{
  "num_hidden_layers": 16,
  "intermediate_size": 704,
  "hidden_act": "swiglu",
  "norm": "rmsnorm",
  "norm_eps": 1e-05,
  "positions": "rope",
  "qk_norm": false,
  "parallel_block": false,
  "init_std_qkv": 0.0352,
  "init_std_o": 0.0437,
  "max_grad_norm": 1.0,
  "warmup_steps": 200,
  "batch_tokens": 65536,
  "doc_mask": false,
  "max_steps": 4844
}
Each number is 500 + 50 x the weight over the matrix's rms, rounded and kept within 0 to 999. Layers, rows and columns count from 0. Numbers have three digits each.

# layer 13 MLP up, 704x256, rms 0.051, rows 21-157, columns 96-127
510467514461570510574459512479426494459559484416509428475479571559558530454525403504536573516435
506566421495499491565432440558489459477537525521491499491528466522502481483518524503524535424473
509480498565525452541535483535467516455508500445533456512477498500425564412559494555443441438498
474536509509519375423519556514526509511468468471471496446451488506451540536545471407460545449614
448554480468461530557430544474490535402591552475447503440478568557554473488461574464413624530461
601538497556511578549518461560512519528493470538475424527576546515404494532510476448568511527497
537455520492567527550410547473509568523452531501490585515468469542532608565400505580515496474504
490512529472501467586393506514475464598442476595427535587597487590493501484561500491505491459505
502535486450440479497506579592516523421571433528562542504411549544434411463503481473469562610497
581466500501436461492338391471482466523526424460526546531461437555551486455496531563413564477464
495523425498429623516473531527464475470473432425432509439449494498526457429464566533556601557527
567438469463489513499435407456570506471475556572570604512482539547510479499527494447536585544539
533564545450556531531579401400535460583522533484437565595470452539370525585486479525522520507475
476576502385548545494541498497535408457507437445505474579523460538498405449544450565469498508517
445491465435502503435381552519511474535506571396493529521523418571436527384503502437472464495445
483520494466467474607494436531478506515533494511464525527504439467427426505560547508605504528448
446510531521541530401467498504474516464483535490532591485497447519489490416534547477610525469465
463475433559515589416493517502512482502448458502560470506530513438426510475490427472521543492522
516525575465579467503468442529468502447489544509574456461574454475427529506491452480502577447400
556485494501490559488479450463553513449483528444497472583486501502476573483532442539427535423491
513552435575469464454470576467501479526474500460534435520591385529462390534555552582579468475551
535560508460446538488496501613474515547546506464491407514435467548604507408572544468523434447528
494484475468466471553531488606429529516504629530512529534552574415474413467458530463501549516607
462522426484445477504578559578445467587521520572584469509429476625505442569496496568531539499486
477478480491485447507537429549524541580491442546505482564510410477502492550476451554496485543560
462387521527530466487476658548455453483479457494475546502460479528545390496531442490536512465522
553563543491542514517480584611573496527481528601527490520532576629587500463508452574453557523474
481515508486532453506549503515513427566516483445490463552546426468523464448469552488484558424427
443406554521522438335526517441462556539506478581489524534596562606520491501466499548524484546563
418497520550517453459484495471535503525514518486482443618531464473610528495479492535571466559515
453451439564490375541494474462443564482495410541473476375529530455473421434489458563528464454508
493575430472519447523535428502439450507500469423521497392508506521482479589517433491526590504490
531435491461567492512523480460560476468474507427574433495512474480481516462440587439524532495490
481446451508589535506511557574429491469610481499472449486516466514505522507473599498463374598479
522531569521603467437413477527514467487429571444528461642527572518630433510473435562493593500601
537510541529487569558511500525521537470495562489423466522515552535577559519420559492464487584612
495447563468578390471454511395407529488485503447508500521434429550534524529437484428492524606549
503446427486547464431410488583532456515452427503417405425473469473491501566504522552537615514468
491422562498396484514557454484510545535478424476448387556391503527463550529491429485456519509494
490448417538502527505546472455493413519477556489430500505525532469517434444578466487482466475428
481422457529502477577455431491518608593484518456500497546499523555579543566588566484544546626439
455436542615453508495430438553587459523541487481471505562514492510412407507381429530575476504458
507514591450542570523588459602504487553547599454437461538531399481537583541636536595561591533399
500555551453548551447507460535482533429505560579514548554496581519471529493444489544510464510433
453471424426495518528526541384561471513450450464529432454492518404460476620441479456556565494561
441509501440525592537493459565418528471509447565519536451484543482433527528547553491473481398487
474460547501548512474556489492474482577505545515483505489574459395539432386491477444451536513451
578503483536421472492470421541468530531554502472495593608490419481602449533567520446445480549557
518447436405435453556599609442462545491572461524445510529488574506530475480527558491546479534531
508452462474540452534503524477372527456480554499467536484474450446497530534511481494488522418519
407444518502485498489478522439474425504510394477373448559419487559502448572503470505494456455527
464394472526443505439491513540468575480427480434427534551450517422411543497508597519582465542427
541610510563439571470520515481541527559571553424494465502409564546483585534462473524476489570491
494428527433537398463569417603430531492470452599552552427558550535448573468466489488531488506613
437417488536546575529396511535476485505449497500527569423521565460482504605471454378518427588515
486490409535441508463425452427369468484478512496533522608516481548509560557507466502568520547429
566497537477564545530482428460390480482495474527511580484537445596507519458490522517478506543479
556479477539534522542542534541531531510456515493502541502570457494511526504438584588608571511469
478454472441547536476421392539528558516576448512488433486457464456537571510534579454490455415580
515563509529489457483610456455488494600471590472518465579476475559565447529467430501485549491443
493565572534498453494503485465522475568556480506496466448496460505413448537426492595385468517473
426501421576562530486486470526473429561428468471500485528476493494529429513452507481518455497407
502567515435483492504513528548602564391504584436434460561472495431417524588487461519563541539475
469512517407625502522497513456499461452505454437500497474496583473420434498477526528473557489457
449454528591540470530498552525543454459427481535539444477428533481611503481501461517460407566481
430508455531383425535456429569507580434550548562486475518464519496596518442508519517616459584464
443432451385468569547518485539455480584532589525416481514489524514534565484512550567464502472465
439513457442453575404478449493589594566519589545524469587532635471563510479530534465483459559569
520496491505490449491550444536535438514553455527525557469481567498473510462594523434459489561540
435416506460509494496509532547437489437504468572610508469487426472491500547485499523527473534471
519481413540462470439464545432482431456513474442559505545555553505483473497539452494599410523363
424572524484477548547464494586511513524544546543466450437485471545573534487549517480430523601494
402454563518555535519580430557537548426491592473495500435430375460469517427495511492599521545523
538469559600477521405459502447484565491516459460417603476468528461517521468435530449541494479494
531531525480442501478518477567512571447528524461460488494495508560526561481501441470483455399575
481497581513606477458448409509481536477519589503595443387544585526485483520535447412488492577433
584450518552536546463414523406594544538432574520454526485518450544520525507515591444510523441494
557446501565498544520492446515451555522415480454464469512467543549489523471472534592545478428472
472526572493554562510476526578528529542494610496542397616497544468536470434525433485558545426455
556461488522516464466500567466512512481526472519451473457509462496447436533578505463494459497459
489524458547467466493508485507560575479480464501561517435484483446471524504429423491493615510450
470451487490548573503503460497495502492518546543497484454462503440502495526495459529496591488445
441587556493427499506544537483487490562474459463520605469485563547463469437506540505428449558541
554452548488580535598490445433478464527556441565430429466488468500533486510473524481449502458520
497558534616506440410507544531466451505558574446643472530500500598514522515516577464560540604483
495611571457451535459437564480529524432488546520541578436442503534562454480553527495513483463646
615506406467493448456535439478540517475447429452520494490469469605490436476501433499486574484540
499426499465474499558470484508408402442449519549504532465472508526515457485550525518424601511509
480440507495503558404525551452475508521519505555532415480528478597478515523481425510504497475558
504485543463504504505431530563508489473552477525406488564471531445440412484500400381545405427575
579434561508590505496508564557397548448576536504504532501437545435532479534571479566595431514543
565448544479535495575440474473486437468543398551502449522623503545477452441441530469557493511486
488550407417473491527493516569617597543666516525443492460531456582468576514511519445484523553466
419477498461522511542486622461468570416492530522538502494465488545596391643507485474523543549490
437482515545388641420497465500480458486521624448446508519486501554438517493584530512543499530478
536480469574435453567550439461500521507522372505501516475555504489353464484547535404473444476483
505542533479417488492455527563471520550450444462493533578536481461522519499591457402535509435556
474556545447573522528503503469541510540578521467547553562592521560486525441432525470518449456567
557391603615483490566560516467406511493508543436488443518525486595609517435545461548486456491527
573493449467554579526445482457488529479553559473397496536461541515509580569458437529457425525557
475473510494425514503515465594523509513433503554561466524546501495495540578514552565468546475386
537485492548512597531465507555527522473560458579570490591488511484510541521540543508438451549487
405442508514471426482462470562525530482390499492448512519527444403579455378455575496534485572473
551451489486549448446460405535484580463519454415409523432559573552602573533486461567521450483585
500530549497490500436527473511418418471510468491547458449416547505565415592523440454516457458623
567528401401449552496580561498502397518536418520403544472489530550429499492460482454480549475532
513494438544510491534552488426560492509513572456461472513471607431431473436510457455496541476606
518560528498471542469495542516543573426415608551425502438449517546457502517465565454457531508478
530533520432585491587457530459421509559552549492541511483585468537498512573467551433496508544538
550499564514387542441486566574479607522463522514447471554500475487499441559521472511493504450407
578411509482482419557466524469459535431525543422513527552542470414525495537438581580455473565497
553518389499503542459396464460562544604550443518414513559486501532556522544433521461450412519530
474538503525442403604541520389623442407527483473587599462462567410506468549465462592557499509400
523551394484487574519482449425493468549442525485498546521529561430500364582511474480433580516520
500453512534377504523402592568569548498506481451462476567511440539506614507418576485457547531448
544571395493554522433506473433461503556420627486585525521509479545415538460477424608445464408535
535468499490485541439489463571534458445609436455500499522498510444526458544534477511474528437509
534454560505523562577496528477492452417491479569457456509470466387509473518501531523446428465449
417461589481506380514459484481553485501371502583516514466521499474444547455534486415498567385482
482571555447471566412447501591491497480417538412482546428541486570436533447584599534483470466556
505489408463449555472522542433466493528549425427532525569488505473510475553552522531550499409452
542454520473485533445494487437486489475526558547423528517504529408530597449484550453484465408497
517491412495440477470510459406561523494600484432530502357577471514620422421571537498497526549523
397430573510553462539483435489495546529510498437530515442388539599531580474371533423552556538479
504618522535488549500465524467490584488397557504521512566469525476435496512507490429489485503476
491510472503539537474483509502475545449535496462558492492500526497466534476450592516509522464492
506465502461448409619646483472492389631467511471465536600464377508544501540427493487464562534494
515538523463474540499432489436523560475547509446532511416512472528460539603413561512465509568580
474491505510507440496470473533482539492516517592485517477404559510434454513576504511524493493530
471537577520495457406549496580588470420408540535529558572465524537471453554445479470391529534514
544478406414559439451418498515497429559484518499430527460451459518496495499540410516501532541469
462529473445518481579523479505496433430506586564534590529516534469517446524471607581528496589392
560520531447558543427553491483511481486535535538464461515593512566484551472566546481561487456516
476500469457484573489577557491480494476481531462505424508536410505501420561580484462529430498421
503556473456412512378592427470485476642496536434425515508483523494348478567553463488498460516485
488551424499463472458466500444524522507456497470532561547528415481564470629471378502466417554464
534532480468484532563508565497467569500501497481500496512514535503512550454527563483520433515525
# layer 13 MLP down (transposed), 704x256, rms 0.0503, rows 21-157, columns 96-127
594478430590477486505559508445557430571480509477495521503513557497543501506551545483442515507541
460467473568412456654471451483464477532543562569489520496488513515488488482541490474490487499549
541522489499517559427620453538478509545564570503561429506573468509530407469545515433531543435503
506453548544528511515479449489567481379470430401414584504534517488408441521538486525415511545468
440562477535487438454545457480470481530463541515512425503583546400399531469560461574669524575524
550496563571569523505512507564463577560444497382463457494418580387407553496439471557483429398574
522505465446556471595544492565610588535559459575511485540562473409566413538417475501527496549470
484452570477485516482472544527479504438532559429434463356536527498482574508576490557408564473480
502515451435540430443513513476527447506485610458474494564528480446511519516442413498478393502511
428492367557547550567489465520514621492510466522509538534498440543478492511542554470528516500557
464606445535502533589485462465510504560528534413546598633530548503497573449485543535549458520523
473579467421532471419421472540457503501526470432424526513428539506500467541521550556582390525516
431499541551464557503482511507447508452421537468516514537424447490561577527565439427549460546528
444564502456486459496418490485406465507476559531528493399420577438509451436469453485467472385518
470530507525537437513481526600566477472582544489599488499509501514585511395603383543496460488443
414434532511487564475517553621546506521524428414553523463495476518511502409533557514434508468500
520540604467493508530470525527544510534501519513465450523491538516611512459578579532520481485466
555517496468438602563514533515530508514386545574554487502521476584532634437485445476534390506555
483525339530404529521528460514516461522474508513505617572409413499630494525460537553553525531563
539516474371474426501516585541574555499539521499573546531510555448580459392447492476444515552455
395539516520383521501567494444433557477550414518521539413566378508584492470512494480420494557485
463394513508475572493518467457470606460431615466560559616551531372513508428485589510508524603443
545402473550524598546490492492412469492493564539495507536566449508493492603560500417529498563458
469537538463592547432594502479400489419572526430449553475484446532479511572484435420494539512515
582549437434436477511479461504522488442416539527611406452665536497510549513478495607458523511569
525493523474492495516485560574496415435490466511447472497495438507510472512489489491473490484531
612495512567527493557483589532416541502509545436497456434525538517569496513598471452471595519460
533446487527575531510551527400451480514473519537471528487463545362482546452451515554587539558463
575459581500520573510399408426430555448584461465509470545447485512441505570537437536418505472334
457463548517460581517518564550467447518425411533408528421440505517505500505490480520500380551594
507482476508544609433506515549509583652533517484506452440523432498489561468519538502457459529428
450476540414461486495551574555505608606544431450464526502480423529473545457463462507581485507497
525610523510652504425554580584445519483448496523507438479524532497423474485467532500496519511516
535499445488487506477460508421530453451519461497486523489543442468480591472493542485456559580506
481535528479552517470479455501489484489530481553388589456497529482527549498513492433477456623415
494507455486474482491401438533543486437518474455470606458463533420428464508504489503497533603530
459476560421446582497527491518479541394534462514513458419510533535489429483484550636509411550520
523486523474564551544533561475377541609577541529587555481490500463544472503465545466460494510557
389439484557500569522393485591512499481461498531494469601448538451447512502585445490572452455538
482577539563520494431474491515481560482452439515499489519513553501409438407543581492532610505490
433433523494376497647527542512522555432403590533515560448476428483499516446490518483507505531427
471454480487517502486624444559492629539501588426465521458509485471462539530469516457480487507402
504498511461397426606460480495586499468592542444457455622466502395435447523499496493496479478530
437575558499488521551417516556530521496511451400521493454504518482473590497478528508510517527521
512590542504473491492384454447542438455452493585483588559457519494559468472482447543573472479521
571491431475546532473578588527510470555546582554441428488566456486447459530503540418430447479474
436509438547415481439561535460462578408511492586551514514428499541525529544481481479484545598522
565471540474450502475447501640491529572494474535620496468576458528441491531427538523490479488426
502505619535394561444381472465515517467425570485550487424472539434412475520544469456503406533450
528473508424456488497527515450533459421488436630415507541576585482617485517472525460444517487527
481531551484471487465502515528504507468426497485523537515571498581537539421550486481404606487429
512544512502509495476410616496428488511519417471544468502613477426533422532490502570500445465463
519507513522507478478495417505456443547556475465484436479623523482496507484494551508460407538517
517471525447599590509396506505512427486395530549474512513432433534560517468497549451460490510409
473506567478408401518530449427470486476520469450508571499491516538489527500480532465479550465494
478457520463624402553570471622439458458445462481446410427410448471444465445534479532584454511524
557547495609440486438408454588557505420511511470565549557498525468575450451497593491511532464597
536411537518444459477577516540497542443560448475436516518500519461436518464411402502487447513482
509460556477495459463426476487469477461512537553478615524549483466553523581545408481562490541526
538412544435576497480523535514619539386601478463573472510585547501472532464545473461530495549461
579567522499487506548566520539453536462617507501496541457526530484478633443546418577446535535591
505581566420513455454525483472459567478501524508560482471500528474554599443465460561428578472587
476518488497585577520453481591517375542510594406398631531439424480440539465577501453490411422429
493466462549553486519502491470406519555549507483550534506474493573502575521502475490485516479436
502537453496541535544528486565543437451539512499480455582506465522537439484456476491547475470472
504574560521507481440445511459610481537551522547485504545440516543409546420536469458575614452526
598453477557528519524533540539514445510529499512537438466505529542421472421552570476529436530524
499422462492500508528408508547527523417490564426462540491550577562547463602479505541543520499601
462495493444571514527515478435561466501499543413481484473493486463478507524486480478501440594465
542464486490438451556569469468557531450490531484522476431429496529512459457561464429541539536442
493516426520426505509458408542482621481454582508519497550523566515502515503461419539592540594559
555446584472565441464456462469490526557464498418517552448496468524370440557515521554505568464507
507470447451514490461460496487467494559509525407527425449501542462423526452487445483447551506464
565436454501495483559590489491562507439508479530524516471496556523515495471438484554451526541447
447485507460483491493608495460579551433528487496577534447594537515500533547433498581476502534429
524459488502542497478606524503476538474523461504544420513563439487464589493509476479435493480505
432470517426520531478583539492498490552413443396560468546522468473479428467547414504428511506523
512546485450489472463506495463474473427510462486628511579498494508492482531611566482576556515504
536490504562573485538483535399539432468479500471517462542466570524458479512532532456600451511603
470475513560473444489473567427445535597494516455486574501530544477521560517477544422514453396440
519492399490483625538442379477432571497559471461551565538502456504521569447523507554507570403512
543527532476331570525532531507535508475495426490485544606448442468503517525398569437440484529447
504487533567439494506472527595503549471455519459536449404454473481498589593570500532484562583556
545481541548478464480480497490497521533563601575516506397519524497543491477547499497514432420438
450476532497440567501492578486546493558559515486569528478474476511582488533508504492499524493497
450493423561530432591472540521507548530479431586490481580564541433472534451498521468490502497418
628545510540442524446550528486433448479436473509455433500548460472481444517424552498533502526543
508497522472458522457512535492559613516462514534474482464462472526500561517513464519578492508486
555521463529551512441530459525554588415516497480533532507457516437461547459466536499503555427430
514548417517511490511427558583500458569511539554485501474485485520407620522433487532568476535513
551448466509521563505507482423557547467473558338428408506494553476503425543564495526388487467503
583399479501430439470540495536482461438483511477453467424581524551438499425473601505469475508481
516395413408402551475395486534546584454421439462468512456397447462409480478494558484539477374493
495565467548534520577464455405523497552632525490479443515509432508561606475546496523537533487506
608551447521476559580497541501470451508443436527435484478462494552528603442513517533519525458541
539480393574485465513459433592516517500513618528435466557429489581384451499459476513538499457438
524578492486490525469505523482449460530503510505486489515516460509446425494472384530519565454525
443546570536557555568523463602542568473448501522546563517470461497408515621462553486428456505501
479519441492329560520457551509501520511560526558469487507428561427383548523552485450498483495567
493589461403531458584474499476488481429516543458448552533545397551428541494505501436578526497454
517488563508518418499504539538507565541564474524489557505507565510497579486576507477488502443491
431437468469534513513436597542528500451437523487571512483512512497510623550535460444523466556525
571596452551558494455497491519561568431550511579481548472494483478446550517451463560565551504422
553458486589490480536459461472531406557548459469528423530473532493529564490373470471494447492585
529523505523519458533522436537538476562497486566588420446519556590553563499552528457501591503507
504495592557586503468541451525519504494558553450511444531509427444552551560516461519543641470501
584515455418549532534502442498532479547580412519494491439531461445422407493484414432571508486445
479496549508509422459505556499522532442475498541522446494579473469512345546549549499559561507444
513482507630392527478525414449519493465473450525481413528462562548465542485547495472533567513588
435474513462584520592524435380401464497494512532504514469528452596486505406486543453440514566477
518455481509450556436506454500530580493471454450472539419580463524543597468551562500486541506451
488451418492565544456442426540497396664535484499392504520571469547606549415491528553444636484506
495494519583528517447521425512514470597413553501435585451531447507546570477504505545459419444586
473515475474468389525519383488396486531462505440454511535490457520463531534491478515487397507611
519557451592493519551558488475499448547479470524433448533538592430578497444485507479585559575633
557471533470515501446531477535537511430554527526477530479463470468557626495525550572521421505451
440531509499492552473553507461456421531585546487577506453457536547395477520469511524619538476508
542561501436427560472465454531446399439523522518523522539582527446617530507537505580463505482502
582563442563500523507398505563510521532471445496494469414538468495539459435516563472423525574636
329505552537505546548508474603546463466454430447475445557435480511534476546514511584532573534466
567354460526451524493471511467513476594481514459499380495545504516518449599522502507485389450438
509512481435516509454465551486601563384496433504568480483443516465479563569575511529534510470585
551560589539518543441528472658583508530535514514505451578530472457585533537545465560503498467538
574570497509456556464505479554537518451422445577387532513501514499612442503400521574546538497474
331474460484486502468563560531553512493452516441399592481447480460412428463579468462518480442532
418563483500474432427470531385450475554490500610444519482524514530523534444526466461433454516522
503514530477486443612399558488502441427441487496494498445533547417507487459503580572432495479459
500479569471530521489495426558539492484550468497558372547535470564405491544458545448571526607512
454579543469551442473450583604471576544483454524434438402624503471512530435422607496515535546483
529519521504420429392484542448407406554544506488424468541533405533498507534544478447456485536470
524534575496402518524579472460452514492558505533489548475499519545464559448436588521655495565600
515558534428515410547463443518547407510525506499590492515582500467553530477581468597517499520475
511633487514583455425462477502514381525475507515528490501453520451435524382499491543486483515504
452484497498425371427364498496545509505553479492506530531504474447513550454518452416408492515390
463511619426451476542482468564600555493551513406479482481545389484406548513568489480546486547501
520458548448480445534409477522474374549565521511495475545482461482542528526579628556516433603544
381507500509452466515575404579585494467476495472565530523518429460455569474538492526505559561458
# layer 13 MLP gate, 704x256, rms 0.0499, rows 22-158, columns 96-127
408492455536405481572567381521540485477517364450478522407519522511502568553585426490564542531562
505496504457443527538482521536519394469530508477492403467531489475523493400536487490546465491558
552471526488423516556516557559473486524503452506492516427567617524456550639475499448450531471552
511487470517467452439547464446595457463454504470497403526476550542529577515507407455363537448548
485425560595520507546488478507514497528486541452525499456386488554553504509588529495482455453514
486482500420527532540591545588404495454548512565519444454575452391503589453552500496530459473491
542416474383600499439483545466497528454456484586463587478561576452487475391454545485450493511438
417541463527587466490488448544444475544417474549604506481430519476537536590432501549473508549439
485579499521522551500482620599484555423510521430453515507458535493496413534505505653499522494479
402544442494365489552410488567419531587530592450437550546479507523516520484497378469484556547465
473502499624511426468460517492549545525501466414412441499576496476545457406429394550422423462588
484491469425565432476442509538447504497441516477522573363452570434496467521430454595460497551433
506546437570477479500537470471477522564430626501548450528506527451555462511463418523520485622498
523470527491507456552433538526543412549458536494466492562449549546363523501497490555496458431477
605469509641475542541536492461544519472525445423474583572500538421582447493539469466430534538539
549509448521426487504493441465509443480411447504494530445481521550577498493548501511505480518450
447449448445537482548543470492574468462503455346476510434552422442546453468514554522465518493483
444474519563538529584400483576488407405445486578561577586430494469527518487456509414494529474515
485481477537510471564454478606523531372491493560485570495547589550571519460533482494440476431541
542477474531451503507585523535458486504524529482449520498621421509455447499524577505554466565520
358567479505543556512545493492468511486442513625496524465543517501452506475461509484410556484546
501546494420462530497468560472507542546522527515528603411486498428602434408499491555458413508428
498458545530391508430565527586494538533510506425471497625432477569560487458500523547479509417576
480493517577515471581451499479458438492533565517472572484535522490434397527428494512457441449504
543460565483491497451521434525543527589510508450475401501522459500564489449477559442483517496453
528400467482480548533561384508453463481554564518438538471534463521487409471510467477420490459527
503436459459521509478565521561547450470494539491492438522487571454657520534413354528522485568572
491563368524537514560535517472478428497505509502641445469425565467524504466477488400581531535506
444464457506492539588426504479512495459523517492479559468422484482423436495476431549406487598541
541462559461442564591571462455434578480509533502464409549519527493528504525467619442501542475549
535496472672570534477475453427467385547498444588505459484546493464509512507525592569492468471486
526442482550471467519566503507625511425458484474555516523499487584478446576589483537471481490552
556437481571463363587503448582521538504406466472396542453500555405480517500490502456567465477403
476492416499487584529484475511441504536435493519464600517504396547471429473481507516481530627437
454550537535375534562529500508552546489596531434462475532436496519424511560468539481443462538577
489455445515490535533499490533321483555465501501568517538602503518493513471502480515524539445491
479513565537624478553567554517471513459549532473545560497410491421537434483417503535485476415522
511538614507505541530505504514469502484572541466481469519457485428524564431548450563484496487530
479527448486515395575475518430559448462475624547443369544508472521497308375583491589537550509341
508483509483521510552573480506526412474438467478450525451417518462597476508487439511509503499544
508518507495480498566509512485541563591556406567464536501530487504569525522494501511545409533474
470529487536543594566494548464518602448474513482411405495488415479385602529533508504473546438458
477502577498481528548461467464508555483505531509416525491552502511618576451512541475483565466493
529463517499520469539476368491509475526462512392481510535550554482495520547624621528450480425500
445449539469509559533512607520502508420500502490500459453601538541438561482466431412480471458538
469527505496530585536503496469517497568497540433548556485473550489498563429536525555568442510463
357422467542403457441469482419470479536476509501565511577545512512580465550478463530495438499511
534548518493424503541486450475387583590494579487503558534472448584445509511524538531464485485571
456504523419592511484452467539490477667442534490525417443468555482558539531547485467500399562455
416480513486580488435510533536500486457442491476562468514456426510555566495459602479398447508474
536572442574558498504509571568486527541435552504406454477500498516520511562564555467463517452392
488551498477551460577508467513525497593530553453542480578477496521564515508577577535451552498579
477539532476513453574455486437506496505489519427430471530573550471530478566572497464520509468469
483592479542496491545464448525516483560483469511460525505535428630542441566558484492510448493495
440470455463374466596484390448431461488475521446515423576475505550582576470427472504495546408468
511518529542443522590495511564453506560401519536581495552608381500479451574498504373528548493473
487518458476473584625462512550524417535572549495534494479489440574506506488509582513540547542505
457553489447504598568578432593468490525577490498523552451629522485551474472433485465448523483504
642524534559564533505422463427466532471547569472407590553403498527560546503430478534484485543604
536457475399504550451448503514441571495456545523623588375436447484548522582499597506558507522473
518444492492528480547495450443479533524549509554508501457523550517443444509428533517550477533589
503492519489474451442508472546543417465462470563487391469442527497519410527449412534494596520497
524500535476559488578543419549471481440501452556457484496480615524614519469532552516523510460457
518546442532480489424480573525456544463519437469547455575476503455587501493582499494473466518534
454476532459549479496473495509488552489544486532438563463506440509505485550508503483476592557398
686438515538452529486520422489549475421373474450509429521521464536594498441483498606458597539511
523455544508442485445565551471458424490521512633623503471532434550551358473598550577483565474559
473521506429558463527575370492563533511408504477542544527495451505492521490584438431463483514494
406497548393554534501508552492456461506526386513562539497553507526504423580387481474491515542529
461548540484456502585529487357528457492534479480484409498556458489416461533498554489496573498459
465504551488527501506553441553495446423470491547516553499486469559571491490414602449506477453537
562533557499523579431502336483553433462487626472431443445430513587491517494436541466529479466441
525472572532495504533541555525478376570487549488467528495514501473450535522473474579525500579460
520503448529440514516526405583551517491581484482455434487489468460467551466484491509552545458488
475393504446493458589558482481518399504441486579488559498481493498477537469503383620473454487587
503469513573516477440511502447460538466443573573557539527479546531581499540551534575496532491496
491517471550453468465421579471495494371501490550541483539491474487438472560493526447493592513573
525471450420541558564475509571485556497524594415445477574577462506491490492490520465442559458567
613425563440462502449451606543509545551413479451616588493522547504557517517444416567503546383507
482511556556533417458499458416566462478465507480502478541464503485409486559555481471534494535497
485488475488510523524506544466525527503507485508425562478508583407423526474420503509458408431446
427447464521514523421536576493538501500559469416491518536442417551476470552478590495526515382515
525534519411402490401479514462481478499511427498523472500423478593444516546528464494401491534526
490487394464457549491497460550623505434488485512473561508515491490470523524447484539459514481596
493522474486500511598493555491441480507384485501450575484467544463441531564514519501408471487414
505470501518513523541515501447509446499439403463678468517556463471499456451471490478532520492533
450454479523535426568479533517520531550389538548562559421566443438523469459523487506455538541439
532429484560540627550495510480548602473468543475474522563464512469529463522457495397407496415549
435398461457524530529415498545516405442585454530523479492557508500506489509511403490579554354504
482462464454521546487499548522524593428554452452500467579591439481532477475484538496537405559541
401483510504371577470568419529424503492444562512548467560534507470540518460477525486634448440462
510504552469498558462575465492432494509487585495473540530480565543488429481412467513488488522465
449567481422443494492502478419535421513531550454531391522526453482542467473509493522503541498433
520584478527458513451460466537464538544465525509432450506637613469526594519460527590446571457483
573561543456536437538531385494488494610565463481541566539560574480529533414470549526414601564517
434560562545535423496417539510454567522484506463513484551636437490461521421440494442448506622454
461443463498525479595510444502425449452510571472552471492518556469469481471443581496401504580562
545456538506546487426482446566527548441500458521513526439474554358480475581471563475446408530457
488491471490523498414548521497464446512576412482461522443421446525570529437466464549532503412569
439488525528555474493530517506465524476561538521498283513573525549607537437555633474406564548587
557515566499535566431528481654554619510526569491469506493561573505470526529504553484447482583500
486573509499637509521468601484539467471560539433515420531617391482522572427448482512494459524485
460400434585505559525596414479570467534536462492493550535502515404568555434503444523549478486478
511521526483424496571470511549425579508434438570445472511494496480512504535529471407437434501426
501479443482455535547453520511562539548480469452467491421440462528551526433530540496465540476528
497442408501521514449469531541497559514480496442542462498512558478573421500493408447427502515446
529571494484597454477475505497476508525548553514610481488552508461511526488533537513525462528420
517512461546461503557441419492649432493445463479494484467494421413536532480510505599439571522483
500440486483472584592441526481433472531475562481471494485540510465508471526484542470429581532479
513548545484467442456463585544517423387504511481487513487570528547507570474445506461523534545509
500423483479530509541477556604463528469402606631546492530464529461399408510462550557594410436504
523442466529531534491491473452460432434513508387468655536552520611540586478549506519529489426585
390494464518554544459593531442464537517466496550536505504496349430569594498526460433488434479473
543543462516469423574578486485506473478440523508577606452578467522454545459575459530550514489565
481363490485456476585560535546478545502509491442490536447389461539449498585510569430505510536465
487547520583578406448467550534447592470526476478498481496455521529443511562504409510404611534546
548483451553507553526483482457473475619463367470464524485507530510388389551573623553535490419473
492620424431534532503419459415445566468550574445461565485521539405523489584568549524455559449516
556438474578526509596510490526617550509521500519591539464497545432513547571363470480459554575473
503507558449561534510471567557475479527441550524433495559491533354468365540507512415593519504353
569440456525549513492509505545442476602440427454516459546473484504592512548462528546538472446591
535551509379463596495513526488430485456529565578481455502450495494660494547454558455502401490429
451473503605499398513482480595452569422515579483552519437462512458464511586561466523550548451458
504514499452524427486474511428473546460467571521546547507466409454472474502512456561463495542557
561462492484477560599529515505522500513463505556541383497542581542562552523537503454499463531525
467537527535462529570516487448534552521501517501472572542486497517417482535411458665418545430534
483511534577449510520548517453562573506501474422395503526505555529547534569539540462463499525479
500475483538512492542564497613520468550451567520497551422584531491495523474507483498548524417449
481499449581490458476511537496503449525377524477545483448558478485513502508577457462567524497458
511499571508452598544584528511653614428453471517506443567425445435517590581531646515413537469514
505456482512529626417481468453463513507566418528387447489493511505510467377535494465449461383515
487455453471474514465584431499460488396513505526585513563462463490490498463354607521456517514482
531545507418418397503427449470449554555495516480498447506555560562495474513418486508457550552452
481512522522525564434529475563536537502533463557592512462569548520559467528432627460477530478560
456527483478545472490556461552370410555504495539514544498496555483457556472465394490511539563506
656482487435525487511518473536509573448480507420484525474476537516482511472529465458530527472553
450473468602506472625497476334451431548450497559519541510565480444544497487557456542472549556530